From a checkpoint of a small transformer trained on Wikipedia: 4 heads of 64.
Each number is 128 + 32 x the weight over its row's rms, rounded and kept within 0 to 255. Layers, rows and columns count from 0. Numbers have three digits each. The size before them is the row's rms in percent of the matrix's.

# layer 4 attention query, 256x128, rms 0.248, rows 174-191, columns 0-127
112:095134139104122167071110129120122170090093078123102087138141111157155080076169135097157112109095163098119132100148179150133182119112088171156170097088111086114136132109114083134127172124100131098098115130156134139255144151156119127150081141138098134150115124153132144161142116114135112123119178178081131136137109116128071184144139129088076241173142174131108110137157149172072098140182
100:142095044151126130085120132107143148153124077140074161139088118124116125143109125154168121096136129184096115109057047143151126105070128152149130096124207069140169177082177165117150189163116139153117074078097128153132143177137105093117148155155089132091129104112113144122078101177113144133139169133134094201134118170165121148107109171160101115169136121092162068153080111113135148132063
103:090191109060116134155204103196142154150095160151168133129191086137141141171172122099132111128105120116148101166150139108173119105066106171126176086087111100186126125111197126153109120111144078105134117118126125098098147120139151141098105089109170102139079135117156107117195118140181147174133152115161140146121072093189185121190112107116145150107126146141045097168154099115161165086107
106:087116134152198067165100113121165141101042135069114125171154169129105180159139181138077170125113143144141188100128163093132117099109141123076159167106119127134125170114113174120126120186136139135101145145045077146185112178091101116109174156188104121140133113122087105102078067159152121068104129127109137142111143180174107165126130143134093155124107098171211087128114151132124108131144
112:087135171078132111106147114152091125124066097136099173067052140158071178158072099145115175128192128112185142183121080114172100151167096155170125160143141129145109167099129118098126131111126077165140078112137089115128128142078139084178109139142124116212115110111149067104174118136146144120191082104097147162130132118148153160129170117163178127111122117115101112149092176136103205137161
109:169110151106081113058164125180074148089129071137148150140084049092112201083148122180170148078107179102133098151124168079080097103174095126145184151106146152144119176132135189111153130098182092128139076121144139115078060135131099125108139136124119120127111152114156149096110100147137152090119144152117132127134098184111113149176063155152106097165148159167087101093132193164107152124134
105:150095100129124116115122203133127132173169113078076160162141160129161134127157105175093119102094129145140153114124152163121129069108136128156151099103107161140132144155132070137092095078079177087157096114081112124204071098109053103104078084154111080110103127171140126120117151079104087107139099178183127114149195100080151202117124073054151096127130131125117115110135158167162128132086
109:212072128141113069075145137134168111080124139159136132072186131094096133074124134166167206124139137157113097070204171107118137104153092089131153124066174174129108111114120139113082141159158127099113141120110133113117151091151185100143109154178113104098098167152153155092127141111098156096141103165096150159182146157171121138048069131173162136153092091151119142137184129113134138153153
097:100157132104136135200124106094148116106081079101146142120173159087129115137142080164197146146117124109092169197074165108104089095152150122096139072078089092173101097161136109123118178087106102097101138150133121188149152151190142135120121122162124149167088107079129099107078085134211113111133185132098144061092126188115148138061139169135123128128171169116178138139113123126102090155107
105:105110147076109060124178115126205135161148121056104131108165107128118147147099088189173156185147120135078074159132120181133145104118107106146131109100123117154159129161121099134148114162104130097165117121124167061134068153109092235155124085087174171086146165156070142134133114125107184095153142122094136159097120172072124175126107166136161140153147176074123145074124131148141128128134
100:094149088152150130080152150156105121096178131107087062104174141114171133090156145123145158070084135123050125128078127144140103118127125124113142087103083138128116117126184119103101115142099069086135098116066134107120162120158093125192168238127151135128125113116108109117145160185169136162109132065065085071126153150112146103168141113124153100172151143104107173157126166149091213132126
101:116191065115096110164165193100155111129130053111105093080107084179141153170131161123174105090146093118104132066098173112161137117139157138173204162088146136121124091092118111145097112109102168160143181169141098129071068158110163175153137099101093146142087138156119157160121138114157161120150143129146117123077114132137046157127119143105080145076113090179183162134093098173104129125147
114:129119093129154130139104194138117076144140157124151069097121146096119124109099111121107083139157131089196149108158114093098108130154089076155101121106186190164147081144137126152149131115149054120145112102122161119144104185223145125125132142113167087095167119182174173162138119113167119077139114161123075109101158175207142122132137096131116089108056121114187105105106166120185113122065
100:126104124111102153138168097177127136135120163142166154127209120141143167136108167109133122000121071142110099141090143176129132110126168103117131148167133096103125088095104107121101131088073106088172134126092108104166170115098121125117147099088186124139185090163195160099147129174127153130199138129132094124141072092163102134129153121120101112178074149091135167158178158148088070101088
116:176162130156135132122126134188142128129110130189168169137128141124162108161121107125118146110079169156074123123103113154138149163126109099210096081130156137109156206104095168117132140054135110153129098092134153093126089125098144178131072108107064175097117142146123065082168070092109153108070167145108112061137152125160065140168069085099134159179103089101162146122162109095160114110137
100:171167162111101134152101098094159179118131194085168105154070101138101122138150108136113138162076124124158123131123116099126068087110160182113098131151139131077095120077068120137167132123081136130098082123118155150174133139134095133195103101060095079067098145142084133130114185158077170125157075169112104127114150073164117118109167103075134116152107065121109097152128083085107163135059
110:145118119135111086122125159176100139089142159087110140159137173149134180061126144116047109143089164142194094192111128172130103127135143130127100146133127155162091185107131135233117134105156151115133137062114137144122104123146152104156170122108120163115099154079138158136069140162157124130142084103052100073092128087126113174150131086093158169153138077126131093109207172143142068161129
110:092134201116077154117091118138170206126133208121173076085110060172074110181134132119112143110142116105153158114073100145165144103125122222119122132094166170153128086124101164185144153129097152146060119189103137109095124139140144130106105133113199088169123125155129105137154181163132122099124115157132170051122156134132153109139149164124118132180131084167158109146169156107120125103137
# layer 4 attention key, 256x128, rms 0.245, rows 174-191, columns 0-127
104:180156117140140139131201099033139123086160121119107073066075142119126145170157144134090089101180170163134179136182144108137124137156154088091126110143187096098147100089164105078132167113151125185121124129171141128123150171143073148142148137087151146171187088158154155123094113068099084095149117107128089049126140146126132148071115141105105113194083131120111160110139125105156169097109
100:175181149124150145136159149115161135154123176123192034179143167129060111070121141109120134134123065154121138158101110135147085160130143159103034108122060109140126137131159102134158159145167110132147114073104073127130147164127155108121078134111109139153163101129065137148122097139112109166124103071095101102131121142133136143115190168146226107112092146131115094190165064129152111140152
104:128170179109141088114136166092102060108172176108180124108178165148202101124133165223112095084114141116166158141080179174158145104097124147153131135145168182096117072101091099186109120097166128146152118129077131147159163076146140152134122114126068112144189128151183115101080194153156131136139093159159117100120120114155104104158147096097154110121175124168136102113105194133113103108134
107:154121130182132135060163155135131153080123097085141161164142201088118100108171155135155151139116097150118100120133142106127133151179116140076076060181132140133169108151119144117139118107143105104075090099143139169087104095106059136124107161149219112149107118099103162137138071160077168136140102114109171152114102151121165148115158149116174121128160102163085145200219104107132198156149
111:145134107096112083154096139154139122108106124128163106157182171104159115131168085154091158112117145085149163095083124117135036134123076149147149126086121102088138133130193133150199103143163089159070054161105136136168155091075089126115155112126170123133095144128129133177053098120180140079100203137115158059113086144108193107122164161089122073146094105124131094126132121170145114123130
103:109173047159160132135111100134142132124128124155081090177109195149141103117156138140093157157162123143122121125105129145164139108127095184096149068113093095149119115159098078156105142172096116199132094157091123128160125178069094164093085131134150069125161113094128136171167154141125191196140095175053048106138114124143162124105094111137130090202132205143129132141103132112095096135129
108:129133139151103136161155147163052121079115119129067155134100163115090136144128119104103069113184147153155142156168206116128137114093091133148140111098054137103147087121173146074108157134096083115123116074087143128125089138169102179143151120102118094161131117181125106115102134059095122165133168129175135164186190140118107158230158147134116114098177132097109152130104042143115128141165
107:151071072128127136116146150131132108175175152143136066079119149167135103111185100115136151128093117149101057101115156105139168080158113130100109152147067162181118149091110096119094110128128148153158130174077152108106156167058122145113121095093170136106116144140104128134138162040090184176115170162129137126119075080152173164191108102150113122122115156097124128130141150216140199114179
097:121138173118086155113058102114169191084152172106112161124176125157129080154166129131118155196116135130098138184110146160170107150157166149074108119090134177149093121142161113097126114166121127107161157136141105102084109076130089086127104168128199135089117164110161144109114094137031096126095045144100164109064189087153163101094149123159136168171087119117153157147141119106115147154125
108:133179146131128098156116112172200131125176113157080117089110150154103091145112084115155132157153114158140143137123192146087146098164145112171152150082076134097112097165148114085128117150093161181106155167120077143114134125172124161164083091127148113094186190086084107101094153134126162129128138136055169168155126149237057133138128143078092109120091155104180095146124110155172103154112
099:089123088094162147171079148093147158051113168165132164123112096140146080105082143127140157153158112121113179069138144114179130138083079097083151066153113145142139125103155095160093115161148143201171144145133130112140156147131126110147171142165123091070173138097162096163113119104104082110137158087135112081160058112110100173097180086131164113106149113106090095203127162075184165143136
095:138178124138122104063078140118106107114127154127108133059135083135120138174139103070162137162105122143162049074141105100104137157145199152146109073136133197107150140113124123153198131091106131119113105120147181117097098159190182132132128126135164088120190137128143157128119090101104213099120159158142097131086119132159136129126151138087152068191164124120190063073151097097085128131129
109:124146122080179101153154158177156141152096120136150130092106098141126127103137126132191188156132150132111091169173122127059097137118112153078068113108124140102105143114084150067122137109128092116117133110046122188177065118133161110110149150108043166102127189152203193110142115120075170165098160115110155133145180155102118162122146087127206109146141124097139094098144160145084158149121
098:135122164082128148155122162072121170072134172116104102143103082094110127173171121170130097134131148159164198100144151088148126177094123096135159142159145147146116138117156081109152141083192205181086081119144098169160151103152117146137156150173063157157136055124133180109148170135144136117145061129170118169122094111140162140165116141124148141104148201118109084134085156134124037105130
110:172104073115126158100177127141076137124215115109097138157131168114109115132106113121115132065107125118127121111187121150100123147174098156139143130041151065168155140120145068140124139182095170128135166141144105173138141123088103132158181133207076148109168136176125089155103103111109158142179080117191114117142142125135143084128130093224132155140118210138131140086177140140146118114096
095:158121102145107120082098130152128076124139116129102138086104063102113134083110113122163136054140128124098192150144121164161129142149104111155070081122115122131120103134094135120198150076108119083107105089171129135158160151097183198182163119109134086209134106123108103163142108103147131141090115151161163158099181148076140126139145163104104172081054172162174116066101148162147191144166
098:151129146088093173163130125142114076180139106161097158137117135111115076114082171137142148082228116133119086084171075148162105139120097132129139092138120128140148123144139102101076085127103155164100093085121098153112095103144056147128114205127108132182117115119137172153108117132119110189110102128120207128076165200145127107167114082151117117126095142137165153123192183102133152044133
110:154108103109116087096138159111103144065113153142143123118154073145103158149188152162097147091166140136144157138180099158168139116147148089162127159171129103116121109115089134115162139092106114129131132134164161171129046172109164151112087078117151104118111134179194077148121111214133146117133106172098168127085095099145170099110112148077116121054099114193129081073099111190137191152177
# layer 4 attention value, 256x128, rms 0.233, rows 128-164, columns 0-127
094:101111100127153138076140195090130108086143057116122107146113113136114103096088085123183183117124157113095145109119118148146118106060050156110158178142114114160179123165120107175080148135170196139166152118099105148118098108168073142134117114159160117101119119187095088175117150128101173125150160099144180145118082124144148125159141100153132178161187128105077081205124117065152152157168
104:070104119146112135125192120093090155137141138119077157151120150129129159091110129128117120161060115081152161127151112109075136078118113105102059196091136136129110052083102084150120108116129128071144131143141084139113137116121038159124136150092097079154100075120151093124115168204095152169114126069123107175121122104117079126096169126132104103141135134171117139178196178164127154125200
095:160108107201036142121087105144104140133135171106172112145167146080095118130223125090088134142103160153160126173106128121110156150135151094015127086091126148127114151116111079124136145134122087125141207144151145101120138083134088126173112107183154147105113075063128106165160149146104157103136172078093120148094107106098152096094137156145125111110099177169086148090141108079116146146112
089:166142129118135092090141157145076128141130155111189099058105112154161130114116087203190098085087119114130125141080082168146127117105110144138139087178113158105097146111112132176097160166092140089177160086122118100195189155133116125162120140155092151113147088105130069136118120134057084168147146085116094132103147155108052072152151157110068176140090125101131129090110132129201154132157
112:130125187122114152145146100139155143129155174156039158138105120125192158213150133152129109148110130110080122106090131147114108185150125109163126181097122103133221085153148141084023140110151212149109122099075112133121119133078103128121103124101134114131167184107100123134146108163167123069144165120087096127135126157157095107130095127116116136160165162095158134095079117135140067157070
098:144094149102083093140187143110102138119132118128064137152166086121138159074173125163127178138090138124164213120134178124118137086094143138206086161149131129087122142152135118129140178100132162110081140128117151126141124118097210144184119083163099136103049198108125196189064110155114128128090139171071143104140140137134138137133123126101168075142100102158123093150167069153107150155130
090:103085120116137105156162111195175096101067148175110149120148119103119111072111150103130136125145139088134101126178150072136097185125141128167122100134149100065160146143136115136091117130142179100186100113136113151112196142136116058162121087121079198096168149088055162207128140119091123098145107187130141163127178121107122186145111156080120124051140083094149131112105164167151124161139
097:102138147121083094151133127188106082166043116205117132094188124076164168145079118145182154179128143112174142099129122103131114109128078146181054117145156158106131079100100104104108073113140159153161116175132164150148095135083147096124153075094117089149123122155220138165162095090116108148089147098098156126169139159084075164093120117131118143129121139101127153083131176126154096094118
108:067085205188138137166116125149073119157176111101141133167157149107172108091129134203135152127101110101100138140146155061150089155065094073174141136139145141135095127113129132165147064175095081147123099101125139181108141138141121146082081142124120118155120151134136179089060119187164110154160142128126155127149108136122095090129124147094179083203133140121176179190084171115125100107133
103:148100166184173093126057158142096085151123130113070162144119086129127155143093153181091139138105178137150126132128135153114142160051149091158175137085115109122171188132112092134122148086065133110153123133009108168153080167135117200137106162111121109112162139145120097159119127121130122093155109056076110129142129099133079143111151169155137160140097101131110088159123142081104201115156
109:137030148166156114130118153105132146157101158123130081120086133189101144111100125162093143203080182123092143137125134074110178144075081200107124162155100124140120083123136142110189108135150131154129112126197162110204165144119104140154119195109139119132126116115159135105126054073095151099127159107167173131143093090144065175143132124105135134130152121123105191163151129078109163155169
089:198188124061149155148155124165101120143137081096172156172147104117089101170031138129162128138101176117045130132091117112097157123157180142136132098119142074142139151142092138158108172096112160168136148136083134106146130126071112119146168158209105151117089154135154112190156194166140126093165131097121140121161175063159130152128156150120087136120114140107075145073120140116076160132144
100:119077113126151079122066159147105160122091152116132167074153130133159141082128163151201113095123106160140180113162128121141066095068177102177144173138122130103094125133059105151114114122086116140117121094155141175110134097176109095122153075103070126175172145091141162121117170175079131139133098080166164107159161113117156117130150201092051099121178069161121134126125086158157148111091
086:070083143168091101189147147091106105106101123132064154140088085147152146072202139091145133100145140105170107156106091171156182113120103059137109187113145160096157107160127167147156128149096138130092093118091110126174096090113213072091170162090105102087153072104167194127160125174111086129108187147131132094139149106116125134118134155114124125135149120129121051112145116106123172162098
090:096124123129129162151126149129135185181134138140098133130161180090180111139149130125139129151136107121151109174080135113107126174074125121174154164146125086066151133063079155069167123130087150123120040077118129118134173119139119174169086155162185114110167117124173134082139141085145130091217188192153118120128100067108136106133119131101122103106118127122134173045117132124060161089140
113:123108105126173102076086147109105121148155093135117078100153127113117171143120118103078140148111091121119102127135084092121103113123161167135119113123189177112130165196157086157128109131173125141175151101183122172117154118174111155233107112110073170144139130134204137154140126126106174121121077095173164152092098126157086095134124104129124137107116117157095207197055141157197158139085
099:119160138107152134164111129127154116138134199142144153099114162082140108133110108088098123127122144172119117116097165104169151076138177069136143084181130135122141072118151126110159158169148128159040143113145119119134059183150146154059135118103160103149145085096129128149176091201209168120187143210127111082129112169151163074102143148158140132131180149099090105112106124094094072112147
116:123126104148111143112176135085164124108167157150176173071099073158125092182151156104118141148160162141108132109137116146133155083150132116025143107180074080125166119084107154117144119099184147134137154135128158140141125112127103107154153095093108147052084178104135126108075136058141151075127182167108143120164160117121157010121127097145109133103154153165127118169138149170112141165083
101:158156107122114158121093071139115152153125123120147152119091138111145147115203132134139087162129080111110176147141201153121090116068145135138169124110145091107021126124138169155157182164111051119073140080140108123035173165170084139130155121120079165100096121102107145100114103122156125176137071143143066124153140138129140119171100139088114135115059146111087135158144079087091101124112
104:116115123147122163081098097153146136138134130105134149157124116159148124141076137063169177156164184159085117106190154098105132132077108155116157129159139133127122134160119142096139127152111145156108197183170106152088135084124076149132187104114095131158110169098162142092101094175097188158096124078098167124115090197100151097174173132146191107164087171158204119153118180161160161133067
084:134169117152176130146140147146136118099106116122137152089150201146132121142122126133073138112107097163075135151091068070153084129111129143117117101175137116151062115185138111094092116154117150167098154111150121136136140061136123116111157064087125153146113048087076142101051123143134172132153131112141107136134089124201073134125085154155074196134111077163086108162052090158160101160105
099:069098132165120188124156136096127118145112100166115124102141142149139128148165205062123115154102070134135089084100138096163145143255167133179141106161170150138109078121136161126133125128140102162163158093136149075097144147112135076124112094154096162128051102102065183122109105100149150142115091117125137107175142098199110150085086165125150159118141127155140135137102082149129110057126
098:080166115134126122151123173114161139104166155110137155099131169073132109115162125113121075165138124147105066158060082190145141159149096161174122119143092128143115167133026119088137157163079135166094143155070073096182083158170076192106131150126129135134115114152169172125134117119142121145138097072117127131105110135154140157139144167157160148138121150091069108047098148108125093079062
098:074182162113158116138215145148127105093207135121161212128102189181179079147116111143093089116086151103168149115108132087125156148141164089131140090129108133131127121163107115065113193118169157145091148125103128084162135133088141155144172158120068086112132139070105154123079059091105154128102123074122192148088110110087138144099158136137106119126177113126120143182130148155150131087130
116:165118117045119147119122110066181144083070111127121147070096178158150105164159075100132088152134118160101071132076132103161129085106137143092166149160132156142111151100159075150136167154197119077143120122132100097175124155126132094137123137150145165110126144132130154137109126125181139081129084167137134078076143105080116049106145100103179134136135081071135226110147113139101096084136
093:113184103106144123211124124180141128137075142119110112153119157138181104139136169143155122148141131111110101176143139158118138116131035164103185159139119135152117181144122103144140100186128090161155160141145121128134081160155176117062106080133106073060163190100102082189125140111163155120108162160070128191116092127092134166180119143154119136126137121119086109202130061146130095085139
100:155081091183051108131104098109081122154176167083112134091143165151122099147164154131146113111180115101128140117124076194103137108170099152134172127107075098112167133141153116176183051120131121117209116135117157126148165117108144154146108177060104108130139117140098102109144153116046106073145099098155107129174141139169144144094134131140074112134113199172160125054142122102119112130177
100:110126135125076155167155081103091111197112097118208140148131097119125073129144179107088137130092166121159097170181130127113102108148118124118136124092144109133135140090038103132111126097144110102123091118170082190090127122124084105171191157169115121102122211104175167163090091110121141151164120051084157124139161166164107157088125121106153125105071125124115136121140185116127084173064
098:159168124127191178174135114090172095139119170157091141154153135132141163123139158122133126157059165148133165151130164075090108119217132123150101168107109170153095170113164145113104155207160113045101123171081167146104110128148116116140125182148146132104106135109099146152106172167183122128134113130115080081137107155108140126111099112055178215152165136124158140103132122206128097138118
102:154075130165117130103127119110172131127153094069126136122197141150153139131129098133123145139116121130121099174166081150129124168130126124130083059110157128182147106077147084113093152196084072142092050136129103116140170107055100159168051173152238140117125105112177132112088125131128158116147144136096081102188124114087082110122111124186118115118078157128176135117135118149121130170094
096:109138094079141186129117089125131101107059206105138104175149124147100217159135128119109117141123145111150103088114098098104134080134105103145148114138095088145115110184167096088093144148156088141140146131179175133192162086131111179143100102132103145131114079137149138070164110158061169160115106077125122108112120093119144182116179121148124142121090099163172079137055070131119188081157
101:110145166121133114124113143104092155125128148054085111127101086162071101121132149118114119203090115156102160131173140058052127101149128161121115099160098071167096188112095096085147137099136128058142107062103126121137158183190103153143132158138092125164125143142119183168170100160078129114103085092164106210157130082131169174136143161145085141143141127155081127168110176150127148134118
089:168189173105109088114079179164139134120089092098086123118112183116106099138162100060127124058153119103143152162079157115060109086074093209141129099091132136087138093107140141080097171153103128148153142114134067129122099115126145150109104154111095103185151148154081154107144106132132175133105093131158117177103123128173161160121121168210170126163131165102090108141110113076063096138126
106:118180169125139121104129098145179179115158126116093096166107124116123123126100106130155061097191136150165161159117110130161161171150071142173148139153152110121084089087113114126120135136102096124135112149187136113101147136050145080106162145157151112169185083159190122072149210072107138135145140112086126172122170162100167077173066142065107155091127073157155149165130125113123121084162
105:143180144163108184165141095149149162116155100150101080163103099145088032185159116141095160156137124099160193087117133104080128131192117126126085123174146176140094133068122124084118111106125113145123145111097125111144147128170144067131220046092167113123108175093109141099107049102145117119104107119140139171115163155099136134160095128092161144131133099127123069118194117130122091149145
102:147045144121163155113093152211061117089134126132087130129136117152105109113114126080122088109073123082067207147197189066097096166108143097149116099099101101172095143104136176113171122162092104105114072148114107130125210142132073153165069143126129173163126174067170126124156128144157147112145143149139173117135108108132112134127150109076174129138133134114130166131159147147105114144174
101:092115138165094119121124023121182112105151118083122185113158176151157169159156191115122181103124137155114187131092128107167119148131124117147168107131098169135146133150202159154139157157176174121102185114133139080092151076199144083089155114153081154155097119141057084148125165089154121131119124167093143124183078135161125085159119095150080147147141111130098127163142089123134178122165
# layer 4 attention output (transposed), 256x128, rms 0.209, rows 128-163, columns 0-127
089:089195107126069151084063115134185123159096168130164104158072137148125135142145079164102164216108119145124169131153137104150124093161126106122088127153130134146130163096123151125142191117161063132044151118083095114133099175114137157115119139113123208146118081157122089131087129126146117154138159168157132102147151124121115139098136091108098151134041130129168112096085083137169219154150
100:122113126100062152128178147103138161109126123120110115160099100124095099132103135190091146052121130147051107132123161159152108201092133117088152076127148131113088125132120137082058158143123174020085144128141171135120098138138131112103104171070129110099123116150098128095093100127135150106106121181176131096108166090092105137152147119073132137120091133094153151120088043167159083181079
093:184167136125180080150149146170131145104122171142143122086072111098133128142134168152180146080122080101105136149071111146155196115089157096150115079098143135111142047162109170086104135207074140134156136181139071085074144172101138140094124141172127075146158111135141145139132143152144168156106142107115085151100077126127082102112171151082138163152139116102175150149144101075148089114057
101:152094129131104196122103047143098077181123052109116104175105152147094127083063167061105128137156114170100135106144145131123143142128193119126148140151085142112037111113128106097132150123205157156177132139132061083128056114146165073128128104153087163100155135096132120137120123132150088136141118128152109125104095132135090129105136135096152110141093172147110149179104144074065083079121
107:157141084135121082122094115121149090133115138097148141149124101102115063128132097109067145098087154153145136125180172134117167088105048134143108109132141126168063150102122105149174159082071137129147039109085167085136172109136140150121176084135099203085119142171144095146175144145115105140060164106125180063160170179098159168160113089138130128133102096143132082152149105169145080128112
095:103142165142124156170092130147100048127111100121111137100086156109153080146123101148137092148100116154075068153122154102161130110184085145102159111135091097106113130133134163088145113145190162095099127152176147149128065142151108161170148121121101103122148150083115037074088106161080144103077114136128107107113164161063128117088153202135070127142163108110131041137168143176149096084124
088:121110122067146118147108118108097132122087084122104113084121128096128132076118104111110073149103075146201194166184157174111134106110118111204155158146108046138097128115135130135131123081143122117133094067131150125127078093111108140088072183139166117158093075157150108146115121153207077096124129108112131126103193157132184154088060166176094142123130141149098086169110163108102135089112
098:194120061102147108152110112079056151125139046126110161126113112172114163085128126106057075102138102186129124136115162118113148147106135082103145120145173038131129115110183120093140151133130128103139102126122150143162154146108169122122136120137127104172129177177098160104113094126060110142118171203140117077129232163125117150128101121141147098101173146158134105193142143173133151171149
107:126129111148145137098089110094138111208136102177170145135154082153080120147123151119181119150158070141127107097123117137140133114105100135171089091100130196092135132137082092139085119111105198156126162178159229133121107178121142125154139138085059102086066144105090163165149141114118124103121102197131149135209163104107130168174099159127146146171155112081113145109148163160164103123078
103:083104134150073138146088116099173075163158132142084128151117124199103106188160111168133130158118120147096150082161122114141177094137137139130116132078205097141145114130121112119171114143131186156116046130118104104087122150050098159115145123133130159137143107119130125084122120219125165119092172193158069162154106145091133188147124164102109149131039182128109130141127143156170125182127
111:153093204128068140122097164067114141191119142160175161178107165132148182118146145178141175110145060169168143161132159161131144125147126126121166149116139124113115120123111123202122166152129158152085114167120110149163136062063132135159141142182096148192112168125115163109106093100122081140141103160094142144100199134084107109121191120104130189166154141137165125113109049162137136106169
091:135134132137122087162119127123154132119150222167065128118101111179162149156123148168091138167152131189151165143203093104099097162159100204159134130141145136122185173105170142124177166110141078169104107218117103130083168133132121136114099100115140132112189095144144178125151123202083129163112159150116175149128104173120116154168144131157121108130156136222141115136122082151155101110142
098:137091182112129155196125142138127050117122078168114102146119162126108144141118105090153112169163143125169149145114129172092139151121157051118158141103134149074136104095095162075114134126175141132131200097135115135131050139126130096074144142107193080111107118076112178123232102097156088121083098107117091137179129139086126120137108156180143124097081182108107130141151187101148091145149
085:136137134132113166149096192151091089145098094095108110102155167103151166185150060120112171083116103094119111137134074205126183163156133134116167151126166123155125115128189169112215136113130174151154143104157134128141068064129171141121135158098117131102128145075085067137082122105084131086121186157102110132147143169145093094138130140130071118164126095133133125143137138149110174230098
090:143083128115160128134102135126057114155159140112186142121117125152141117145169086143124100103164145144190144091112083130111135142120114137180110124188177153067193110156119031189109189100150144127181131171138140088130075084129123137089201168104097152147111115153120121155120160172153106143102138108141096130108108136136193128129141110139113159142142091131130102170195129164192064202120
104:148166127112090147144141118102130165106074117119135174169121179179128144124161156152150103149152085132148177101107146171090125112081113046153165191147113115088076085040042117105123148196082149153135146188152102147157136145170085144133117119126169138105134163118088123122125166116189079126123128083072155129166097124141108137078134137099145106058111139102127118129154134164165195129125
092:112140166170107116079140103106124081061100151176130063132126047101136125145151105137152102092135158131129074109107105127107110124142159122151144110089161077116132182194167121178128149126067134146171130133043161147111155125129121118093179089163068086157126081118153067125161167117102163143102167108095119161181112126125131073123053085113144146115148076153120128090150129082108168156089
116:133159138102140134131081080163061143140099161079103203147140142105110127093132098157116146102128149159162110157134173110120172099169114170132165112157098149146094140126123149146166106118124039131169156122192097159119140116137123112076147165161105172190202067074080091140144135104175101154082081099123088131109150116127152103200179165101100137087105119094142150107184150103125158168159
094:124146199190144125155207126130186090136136138131143138118162103103092104132104138127157092149154154159115108130126145066153067147081163110177147092105098203137128145154135131138085141190137160157117141131099142094086068129163156081156119151175143085125130149117084147109159085157183177118122074063099129204145105126125117111109119139175143108176133142100087186082170168097155118103160
103:138126145098105075194124115120132189097115100108087135077135081087111177163147127188148138132114097126115151124114068124130107108128109135148100144052071193134107051088092120138175102173092086085111163135082138145142142194132121120121137074139091168171124149163046153110109135150113118108058133131131118108167214148122126176137134183121118096135107163125157117111110082095163160134144
083:131142138112062126137120166126172147091097166155143134160160091119082132175150143114202076133176080160122122178183161183142108129130153053158150173146125137170103160124095135136118132139145047105190148104095163138098152125152133073099147087137162136143083100100179098174203167110100143156123088135121193154152149113150152095138139161116158045140119159122129126108151141144148147074089
099:140183117129149122166125147151102150100131146148164129117145088148135146113092081140158100132113148089192114169140150154124095149106083168087135193145140104081148160116049130155131127123126127072125102098155135138038144014171128113158102188161138103139169178137136139089125175048117134165111089165091137150134144119097106109144108112138138072163161073111086124112187183155129157105123
094:084151168127112130122118087146098096131160125134163108124148121152108135166117139123068136105152199078151160070119103121138098103127139121139120237138162159097145101162132112137105200136094103165163101144158106110066173080156151066118170092147137140165113094099152096110110140113091149163124229108166119081108098201103068099118089102117148137137119124186131191128111184119132122135125
094:085115169146110108118069065075123125133085129126163120139109103126102088108127173118106110125136118138130129111162155103102090138132116180107158167137112072083100146126120151096108118182137121058149123092126158120138157063166080116132152139187086137121140116048140097120110154208111139163107078168181165061085100143104133091160139179074183152085111143173173053101124136088099131136119
108:110151199142165158156111113171130152129097153120168149161095126153181119111157100080081169141143188135175135155135175098104144126109145142114132203177098093095116150148134105176148155124140150134076177112134142179129086087136112087097160125170117145139105153033105089091144169167157121144181122122127102166146074109115116173139117141129088132107173061119115136116118074043091125073157
088:121139093186152133147132144077194093114124116114136171163141151133118132105175115081101069142115113099110185134128153106115090131094151143135104095117172173197096162151166166108093074141115132141123087097132139104112170166119117082112145152139094117204111052099140120098066101100111086089174141146185133094116130115167104142099086148152148133176095081178103182080170066116091164091146
097:126116108157107163157178134123085151182126111159092168166155132094163154136090093164189166113087197114122115061104127114152194167062129125124078098140137141146165103113130153148121099151122110117157135138157120064158125124153127138153125161094141178173188092119140185184147090051126135109092132120127136159112125124164141111141153111075163174131114122081108198201103132165123055092124
099:165071128126158130106125110121148154134128126107111165101105089146114168163133061177099130150123067082135149075131108081169123131076046133132116073140101149095143113129127144076132130090138080150121111160062188142043129084092143156118099154153138098124142117120046159122155123151109145117162141091155119118135192114118072148154150195150191083091164157106154122122087186139148179137115
096:122166121102099186133152127152126210046131171135126142085147113129157097128123158101132163100134105122125117191091144120183080135138122167083119176125130164146061152148140144131096126082143140111119063120150213050087164112093169102153158051149135063070071080103122115129161155163164183123117134103122109142104140150131155147148116103140117107118162116087133112123106094154131127058110
098:069121096152225159124096132138138151154116165127143153141131044145121079198156119162117165086141093135049126151116077188132176107127121133123109098135189149145160111143123084175112145090124156066190169167149169157152115113134165152118174077099120176122129125185071168128137126151125115095156141086141093170076118119129176129082134153154111093146114124115101067148100125120137095114116
091:168132165164088080140124186162129161096098139093146088139067166140152123114156138100204172084094101096149150093143088134139120157103169108113178205096142108062134079094096137131142062116098166084099142106107125096121128136156132102135153103143152170185116140145144051177103123156095081116069113177134153164133141126158131111072157099091174097127154162154118172090103088092159124131148
100:108083146114094145095177121136105176165121202168101150182145141140067138131115162157099117117121111079115186142121221146199117167079118090146156178075135186129090177131076145071070103136171115109095121176175167148140103091061077120096088132120142153110141085107131137131132131148134108112113179115085122118139154137106116167101126119122140183143148100144147151070126145147114093115184
087:072087130157146087164139124136101138130123135166108109146148111096110127169113106171185124197117187142095120138138147134133114155134133069197111206113131150158183175158147132107115165154109125137118119121062139130162134145152152129195163132177083139145150089127161151158149141164115169152156179106149188099176086165142071203061137142129114159164189099172133139109155127179172164134161
094:156051045109157053121095101100151148176177118141136112109154167131131131110150166061193142121155101143168094118082124133076109145132173161109118099116075161135158175148133119082146163071081134076129171105103029105193139123156061119106140127189155175102098172123116137089100113132145121145174089111126104137091142137127145116139092092157115122135131152123165087148126103121150102114142
106:149135168099176093062180146139132138128136163161119150118135145121074190167132135130140054160110117187112086163076183132169103166122165145077146137093054153175094113166149149137135125115128113143119138123125093156057155100122030136147140140177120120168128135107116097132092123163076165136179104111126155077097164121129194142203157143112160074123159157125118100164121175116101135132136
097:109112160123128119112160139112145175167077132193103139095128090143145109140088161163093183140111130154142113120101166175175147148182160145209152060085118154088092146132083060159083149104140177125087079145154147119136118114077158154109133100147084080119124133128079192101124123127146157089067080095112124169132123143130125149159060161177135164139123128132062056104166096150138104103118